Part of a small language model's weights: width 256, 833M tokens.
Each number is 50 + 15 x the weight over its row's rms, rounded and kept within 0 to 99. Layers, rows and columns count from 0. The size before them is the row's rms in percent of the matrix's.

# layer 4 attention query, 384x256, rms 0.178, rows 35-51,99-115, columns 128-191
071:59 53 48 40 59 29 80 49 71 51 56 51 43 72 49 48 41 39 52 58 32 56 58 58 37 56 40 23 57 41 26 28 68 43 51 45 65 52 41 39 62 24 92 53 84 14 54 45 50 48 56 63 42 43 31 81 54 27 59 64 60 75 49 65
076:58 37 61 34 22 67 12 50 62 60 55 53 42 68 51 92 51 52 45 62 57 44 35 44 67 59 54 90 52 50 57 76 42 49 39 68 49 67 52 70 52 57 38 41 51 77 31 58 70 55 53 63 45 38 53 52 56 57 40 40 59 22 64 52
078:36 41 63 57 56 45 23 40 45 61 28 74 70 50 40 40 78 57 52 37 49 57 37 56 19 37 48 64 47 55 47 23 53 54 58 38 51 54 75 37 40 57 62 29 40 65 40 54 59 60 42 19 27 30 54 39 41 51 70 37 59 57 60 34
085:19 34 66 18 48 48 38 60 63 37 50 56 36 84 42 56 70 35 74 35 69 39 35 51 45 43 71 41 62 56 40 24 82 65 68 44 41 53 45 29 45 30 44 31 80 22 57 57 66 67 51 18 37 28 47 55 43 49 63 33 29 66 46 63
082:76 52 54 56 27 28 52 66 51 66 60 45 50 71 70 61 25 43 35 58 66 66 62 85 66 51 60 48 38 32 55 62 49 50 43 52 52 62 38 48 73 75 65 55 63 65 62 40 45 58 23 59 33 27 55 44 82 49 55 83 49 44 41 64
082:63 64 55 48 36 45 53 43 25 50 44 79 40 41 48 61 64 74 34 62 37 28 58 22 54 73 53 40 56 32 53 46 47 23 56 71 39 38 45 47 55 56 74 43 71 54 44 06 72 47 20 40 35 56 37 26 38 48 48 63 63 34 57 29
094:76 23 43 35 34 50 58 97 64 54 53 58 47 58 38 33 49 71 41 31 49 27 28 39 55 52 51 59 56 53 77 47 28 57 59 37 47 82 46 36 48 70 47 58 15 50 31 48 48 37 38 53 48 59 38 37 37 36 43 48 36 40 86 61
082:43 58 43 76 39 69 42 44 28 63 55 52 43 50 44 35 54 65 55 29 67 64 50 54 31 47 67 68 56 73 51 64 58 71 35 45 31 50 82 41 57 48 67 46 30 84 39 42 47 49 44 42 40 41 47 57 62 33 37 46 45 24 27 47
097:61 61 50 47 86 56 55 53 35 41 53 39 35 50 59 45 48 27 79 39 61 55 48 67 53 49 40 64 42 46 64 58 55 46 24 77 85 65 47 37 77 25 39 46 35 33 58 29 48 61 48 57 39 64 20 24 47 53 59 71 28 81 34 78
088:57 63 56 48 47 27 28 33 35 29 50 83 45 55 54 42 38 41 93 46 34 56 58 66 05 36 41 90 44 79 67 64 57 77 51 50 40 45 53 71 56 57 87 43 45 55 46 42 70 17 53 43 31 55 68 81 60 56 53 40 43 53 41 34
101:54 53 64 50 50 70 38 68 70 44 61 53 19 52 13 43 35 64 41 38 55 54 45 50 48 63 63 54 60 49 49 55 27 45 61 20 31 53 70 30 32 55 53 72 50 72 55 49 67 50 49 34 42 26 09 20 40 64 60 43 29 53 63 40
097:40 44 49 61 55 59 37 49 45 30 21 86 33 53 43 51 65 63 42 66 18 69 32 69 75 56 82 43 27 28 36 52 43 73 58 61 37 27 55 76 35 41 71 68 51 40 57 31 29 47 30 57 40 25 54 49 50 42 46 37 61 59 25 41
093:22 52 68 91 21 72 61 57 74 45 50 62 60 49 41 44 33 43 23 57 41 55 51 64 42 59 53 63 31 37 59 59 46 63 52 51 39 70 35 42 58 56 49 44 31 89 57 25 39 60 51 29 56 59 55 63 46 36 43 53 45 37 71 29
097:50 50 33 34 40 23 49 54 52 56 44 32 71 68 35 52 32 44 82 17 53 73 99 47 38 36 53 53 54 56 52 64 40 40 85 60 60 53 36 53 62 71 46 45 45 71 50 52 40 35 76 31 59 47 77 38 35 60 51 24 54 71 62 53
106:29 37 24 60 72 62 76 76 65 60 61 43 56 42 30 25 52 73 52 45 27 27 66 59 56 62 71 55 56 29 33 67 33 67 34 52 74 50 50 54 53 61 49 65 54 45 62 61 53 36 46 45 42 40 31 34 49 42 43 61 57 62 38 22
113:51 84 63 43 77 85 54 50 44 55 57 56 45 22 45 30 50 50 47 55 55 65 47 18 59 43 31 59 23 63 54 43 46 64 63 66 55 76 32 51 40 60 52 29 25 57 68 21 46 48 44 59 33 32 75 63 53 67 53 78 59 48 59 38
110:49 48 58 57 67 25 44 68 64 50 49 34 59 47 60 81 67 66 48 47 03 79 50 48 48 44 32 88 64 45 45 48 50 37 44 46 44 56 60 44 56 53 63 43 84 55 81 43 41 41 62 56 37 47 36 58 53 45 39 64 60 59 27 45
091:41 50 40 58 43 64 41 74 46 35 25 33 67 61 38 46 55 57 72 69 30 31 38 36 61 58 77 51 82 43 29 49 51 37 49 76 39 63 62 54 34 46 42 69 56 45 49 57 56 54 57 60 85 47 45 20 70 52 49 54 65 24 52 62
088:27 30 60 51 57 62 39 74 48 64 62 70 42 21 49 40 43 46 30 64 51 64 60 64 44 55 59 46 69 20 46 35 58 55 52 51 18 61 64 68 49 58 68 37 70 44 50 44 42 59 97 42 47 29 66 83 53 65 42 40 85 43 47 38
094:57 55 51 43 63 52 57 47 59 50 69 34 48 51 44 43 70 46 62 35 51 76 23 66 56 42 34 77 25 57 68 49 48 61 47 50 33 15 57 29 49 45 44 45 38 52 41 51 17 34 22 39 49 92 82 75 57 47 75 61 28 61 25 36
096:53 55 41 30 40 60 84 60 44 46 37 53 42 49 66 58 63 77 70 51 62 68 67 38 54 53 55 45 48 44 57 58 46 15 76 46 59 75 64 40 67 34 39 46 37 42 29 36 62 50 25 33 43 10 42 51 48 49 49 44 50 53 77 15
097:68 61 69 53 36 64 27 49 55 53 26 30 49 61 46 19 59 30 51 66 32 79 52 27 22 52 85 37 44 36 58 46 42 49 55 70 69 81 58 53 67 31 38 67 30 44 83 51 40 86 45 50 46 57 40 38 45 57 57 65 58 33 58 30
101:49 78 47 69 48 39 61 48 34 44 42 22 38 44 66 46 64 48 49 55 69 68 54 76 70 36 48 82 41 80 56 67 33 73 50 63 60 49 74 47 79 55 25 17 77 59 37 49 17 40 50 54 46 45 46 63 60 58 49 34 61 48 39 43
101:51 45 70 21 60 48 34 28 41 54 72 77 29 54 34 34 50 49 34 69 55 56 61 52 68 66 28 49 59 42 48 50 58 63 35 58 62 54 66 39 36 71 99 62 37 44 56 87 37 54 74 38 66 69 54 60 63 40 23 52 32 47 49 48
092:37 66 84 45 27 69 57 46 31 63 74 74 44 52 74 41 53 68 47 50 42 35 22 56 36 39 67 56 56 52 66 47 57 37 85 38 39 53 37 35 47 40 55 41 25 30 69 35 47 46 47 31 35 49 55 73 19 40 54 46 82 62 52 56
111:41 52 82 69 88 64 34 64 28 53 28 27 49 41 31 52 50 55 65 50 28 42 59 70 15 49 57 60 70 39 36 46 50 65 47 79 45 28 54 39 55 45 45 37 40 66 66 41 65 51 36 45 31 65 50 35 61 52 40 61 46 50 47 44
103:40 33 71 40 49 40 38 47 48 39 55 43 98 72 32 28 46 55 48 21 56 43 39 55 66 75 52 51 39 24 51 66 74 25 40 61 45 53 75 71 49 46 65 60 54 45 47 45 34 49 31 62 44 14 45 64 49 33 28 52 33 35 70 75
107:48 10 55 62 36 65 33 37 43 54 49 30 26 49 47 57 30 47 53 57 60 66 42 68 26 68 66 44 34 58 56 12 49 64 69 34 50 58 48 70 55 54 35 50 51 77 54 21 57 25 22 40 14 58 22 38 35 40 62 47 25 35 26 50
100:56 40 68 32 29 57 61 61 34 50 61 72 27 22 64 33 43 51 47 84 24 31 48 47 70 19 39 60 61 37 44 58 60 69 63 41 25 20 38 16 20 63 24 49 53 63 66 42 32 33 51 45 48 50 73 42 57 55 44 38 20 52 19 36
100:57 40 52 14 54 61 59 53 43 41 33 59 12 59 34 58 49 62 37 59 76 51 33 53 41 45 32 53 50 48 75 66 32 49 42 38 55 58 51 52 47 35 59 69 62 45 42 63 75 59 64 56 33 61 74 54 65 35 24 24 39 35 42 51
103:49 70 53 26 51 49 71 52 55 27 53 17 67 52 48 78 48 98 70 41 52 50 68 51 35 78 38 24 58 24 72 53 62 34 28 64 86 53 27 59 36 40 46 51 65 39 40 53 71 45 76 47 25 45 36 52 61 48 50 21 60 57 34 35
101:51 47 58 53 36 44 72 66 45 57 39 44 44 38 57 60 67 28 57 54 39 44 24 49 46 63 43 47 31 56 55 86 48 49 27 60 53 56 58 70 46 70 39 52 53 52 30 47 07 63 55 54 59 28 64 58 49 55 45 35 19 47 50 85
105:45 54 58 38 61 66 23 33 48 47 31 29 25 42 88 48 52 43 23 46 49 38 52 44 46 23 55 55 04 22 49 42 45 85 56 44 47 65 28 38 75 54 46 38 71 52 36 43 45 59 42 43 44 22 45 68 40 56 38 55 51 36 45 62
108:66 53 61 49 72 45 68 61 86 64 31 47 45 34 37 45 51 60 58 52 33 47 24 64 62 47 61 50 27 62 54 46 51 55 44 49 59 53 44 63 52 69 54 63 60 13 48 21 86 39 31 65 39 44 68 44 34 59 59 83 62 70 38 46
# layer 4 attention key, 192x256, rms 0.178, rows 35-51, columns 128-191
083:59 72 46 38 36 13 61 73 33 44 59 35 75 64 70 53 44 63 54 35 33 67 56 46 45 41 29 32 55 44 51 43 35 28 47 46 56 52 59 37 41 67 42 61 33 50 61 70 58 52 63 49 50 78 70 31 34 36 49 43 55 44 50 22
072:54 61 36 44 61 43 47 69 80 49 31 60 30 50 53 41 35 17 42 22 41 47 64 58 35 54 75 47 70 46 69 56 31 68 59 38 34 23 25 35 45 49 32 56 22 69 66 57 31 50 33 27 54 41 55 65 60 35 54 50 42 45 54 42
081:52 46 59 52 83 68 48 69 49 51 66 58 43 36 68 41 33 54 52 39 48 37 70 59 47 34 73 63 48 35 44 29 58 45 63 41 55 50 51 21 41 24 35 37 68 75 80 37 65 63 68 45 67 37 36 73 38 73 40 34 46 60 50 71
096:49 37 56 22 50 30 52 53 53 46 51 40 57 25 73 29 52 44 46 47 46 36 69 76 35 73 63 23 50 66 69 44 16 50 24 57 41 47 55 63 65 39 56 68 36 44 69 08 67 49 56 57 49 57 34 38 59 38 36 53 48 42 38 64
091:15 42 31 13 77 26 55 59 64 51 50 15 59 47 33 46 61 53 61 46 24 51 47 66 31 55 25 34 57 28 16 46 42 15 46 58 38 34 50 70 05 64 76 36 55 28 41 56 49 59 57 33 58 62 37 35 46 50 75 22 61 87 54 41
089:49 60 41 41 57 71 43 37 57 48 55 51 53 48 45 41 58 52 53 46 65 42 47 33 87 45 43 92 32 47 28 57 53 58 55 40 47 98 42 35 32 70 36 51 44 53 82 51 55 68 32 31 38 70 39 56 53 60 46 43 67 50 40 51
088:52 13 60 50 59 78 55 50 64 59 00 37 71 46 59 44 23 47 62 26 41 58 55 57 29 64 86 28 76 50 62 41 83 75 45 53 38 66 97 80 43 63 49 38 78 67 65 28 63 43 46 38 55 51 40 59 51 27 68 54 24 82 25 18
091:53 50 57 51 44 30 34 46 96 57 42 83 53 41 32 63 62 35 61 69 40 32 31 83 30 59 59 47 54 46 42 29 69 58 34 43 38 53 63 50 60 08 35 60 54 42 52 33 45 56 29 25 45 53 23 65 42 69 22 67 43 62 53 58
103:67 20 65 31 37 57 44 54 57 51 64 78 40 63 63 57 28 61 56 57 76 54 64 39 54 54 39 50 42 28 55 48 25 59 44 53 73 41 30 73 14 50 59 73 62 69 56 52 53 58 40 50 78 63 42 45 35 44 25 47 78 65 47 50
094:71 40 61 54 33 44 60 58 48 59 45 38 42 68 41 54 24 67 40 31 37 56 43 50 69 37 66 35 73 53 60 48 66 81 28 29 38 51 47 14 57 40 66 55 79 23 54 22 51 53 54 44 26 38 40 62 41 38 75 47 47 40 64 52
097:43 48 50 68 36 31 49 62 38 45 52 56 45 44 58 69 55 48 38 73 32 45 59 45 53 37 49 52 60 44 57 57 50 47 47 65 46 54 76 30 52 65 54 61 45 35 35 63 67 56 44 66 29 52 67 41 63 48 19 46 46 34 29 36
089:25 52 53 66 16 44 73 62 42 54 47 30 28 71 19 29 55 52 44 87 44 08 48 45 54 33 71 39 38 55 81 48 52 45 26 49 50 56 56 47 32 58 43 41 44 54 46 51 64 49 59 40 55 63 54 36 21 56 60 64 50 63 64 50
106:49 25 66 51 67 52 41 52 49 63 62 77 44 48 55 41 51 51 64 51 45 15 54 54 32 75 64 38 27 42 33 52 56 81 30 34 35 38 36 34 56 31 59 48 75 48 55 48 42 34 44 24 65 70 72 70 71 61 35 43 53 55 44 32
109:39 49 42 23 58 49 64 45 79 36 62 41 65 66 64 43 60 41 39 58 90 36 12 41 14 66 36 68 53 58 62 19 55 41 38 36 70 49 75 62 45 79 40 66 52 56 41 47 57 45 56 50 68 68 70 23 49 62 55 74 57 34 67 33
101:45 44 68 41 39 46 56 40 60 73 15 91 32 68 55 28 56 73 50 39 70 58 40 33 40 46 45 65 58 68 58 53 60 55 53 22 45 62 62 54 73 33 50 51 62 71 54 48 60 58 50 43 46 54 75 49 64 42 69 54 24 52 52 62
109:61 50 50 39 62 55 49 31 11 32 57 40 57 42 39 41 43 08 45 62 54 65 39 49 74 31 24 20 81 52 62 78 55 53 55 79 42 24 47 36 46 53 46 52 34 49 39 64 30 44 39 50 38 36 75 48 47 39 57 47 68 42 48 48
107:56 44 49 57 66 45 45 44 64 65 39 55 73 61 43 31 46 46 43 53 66 30 92 38 48 31 54 37 63 43 44 62 48 53 66 57 49 25 32 38 53 57 46 62 63 35 51 27 53 35 19 49 46 67 58 44 32 59 64 65 56 49 53 32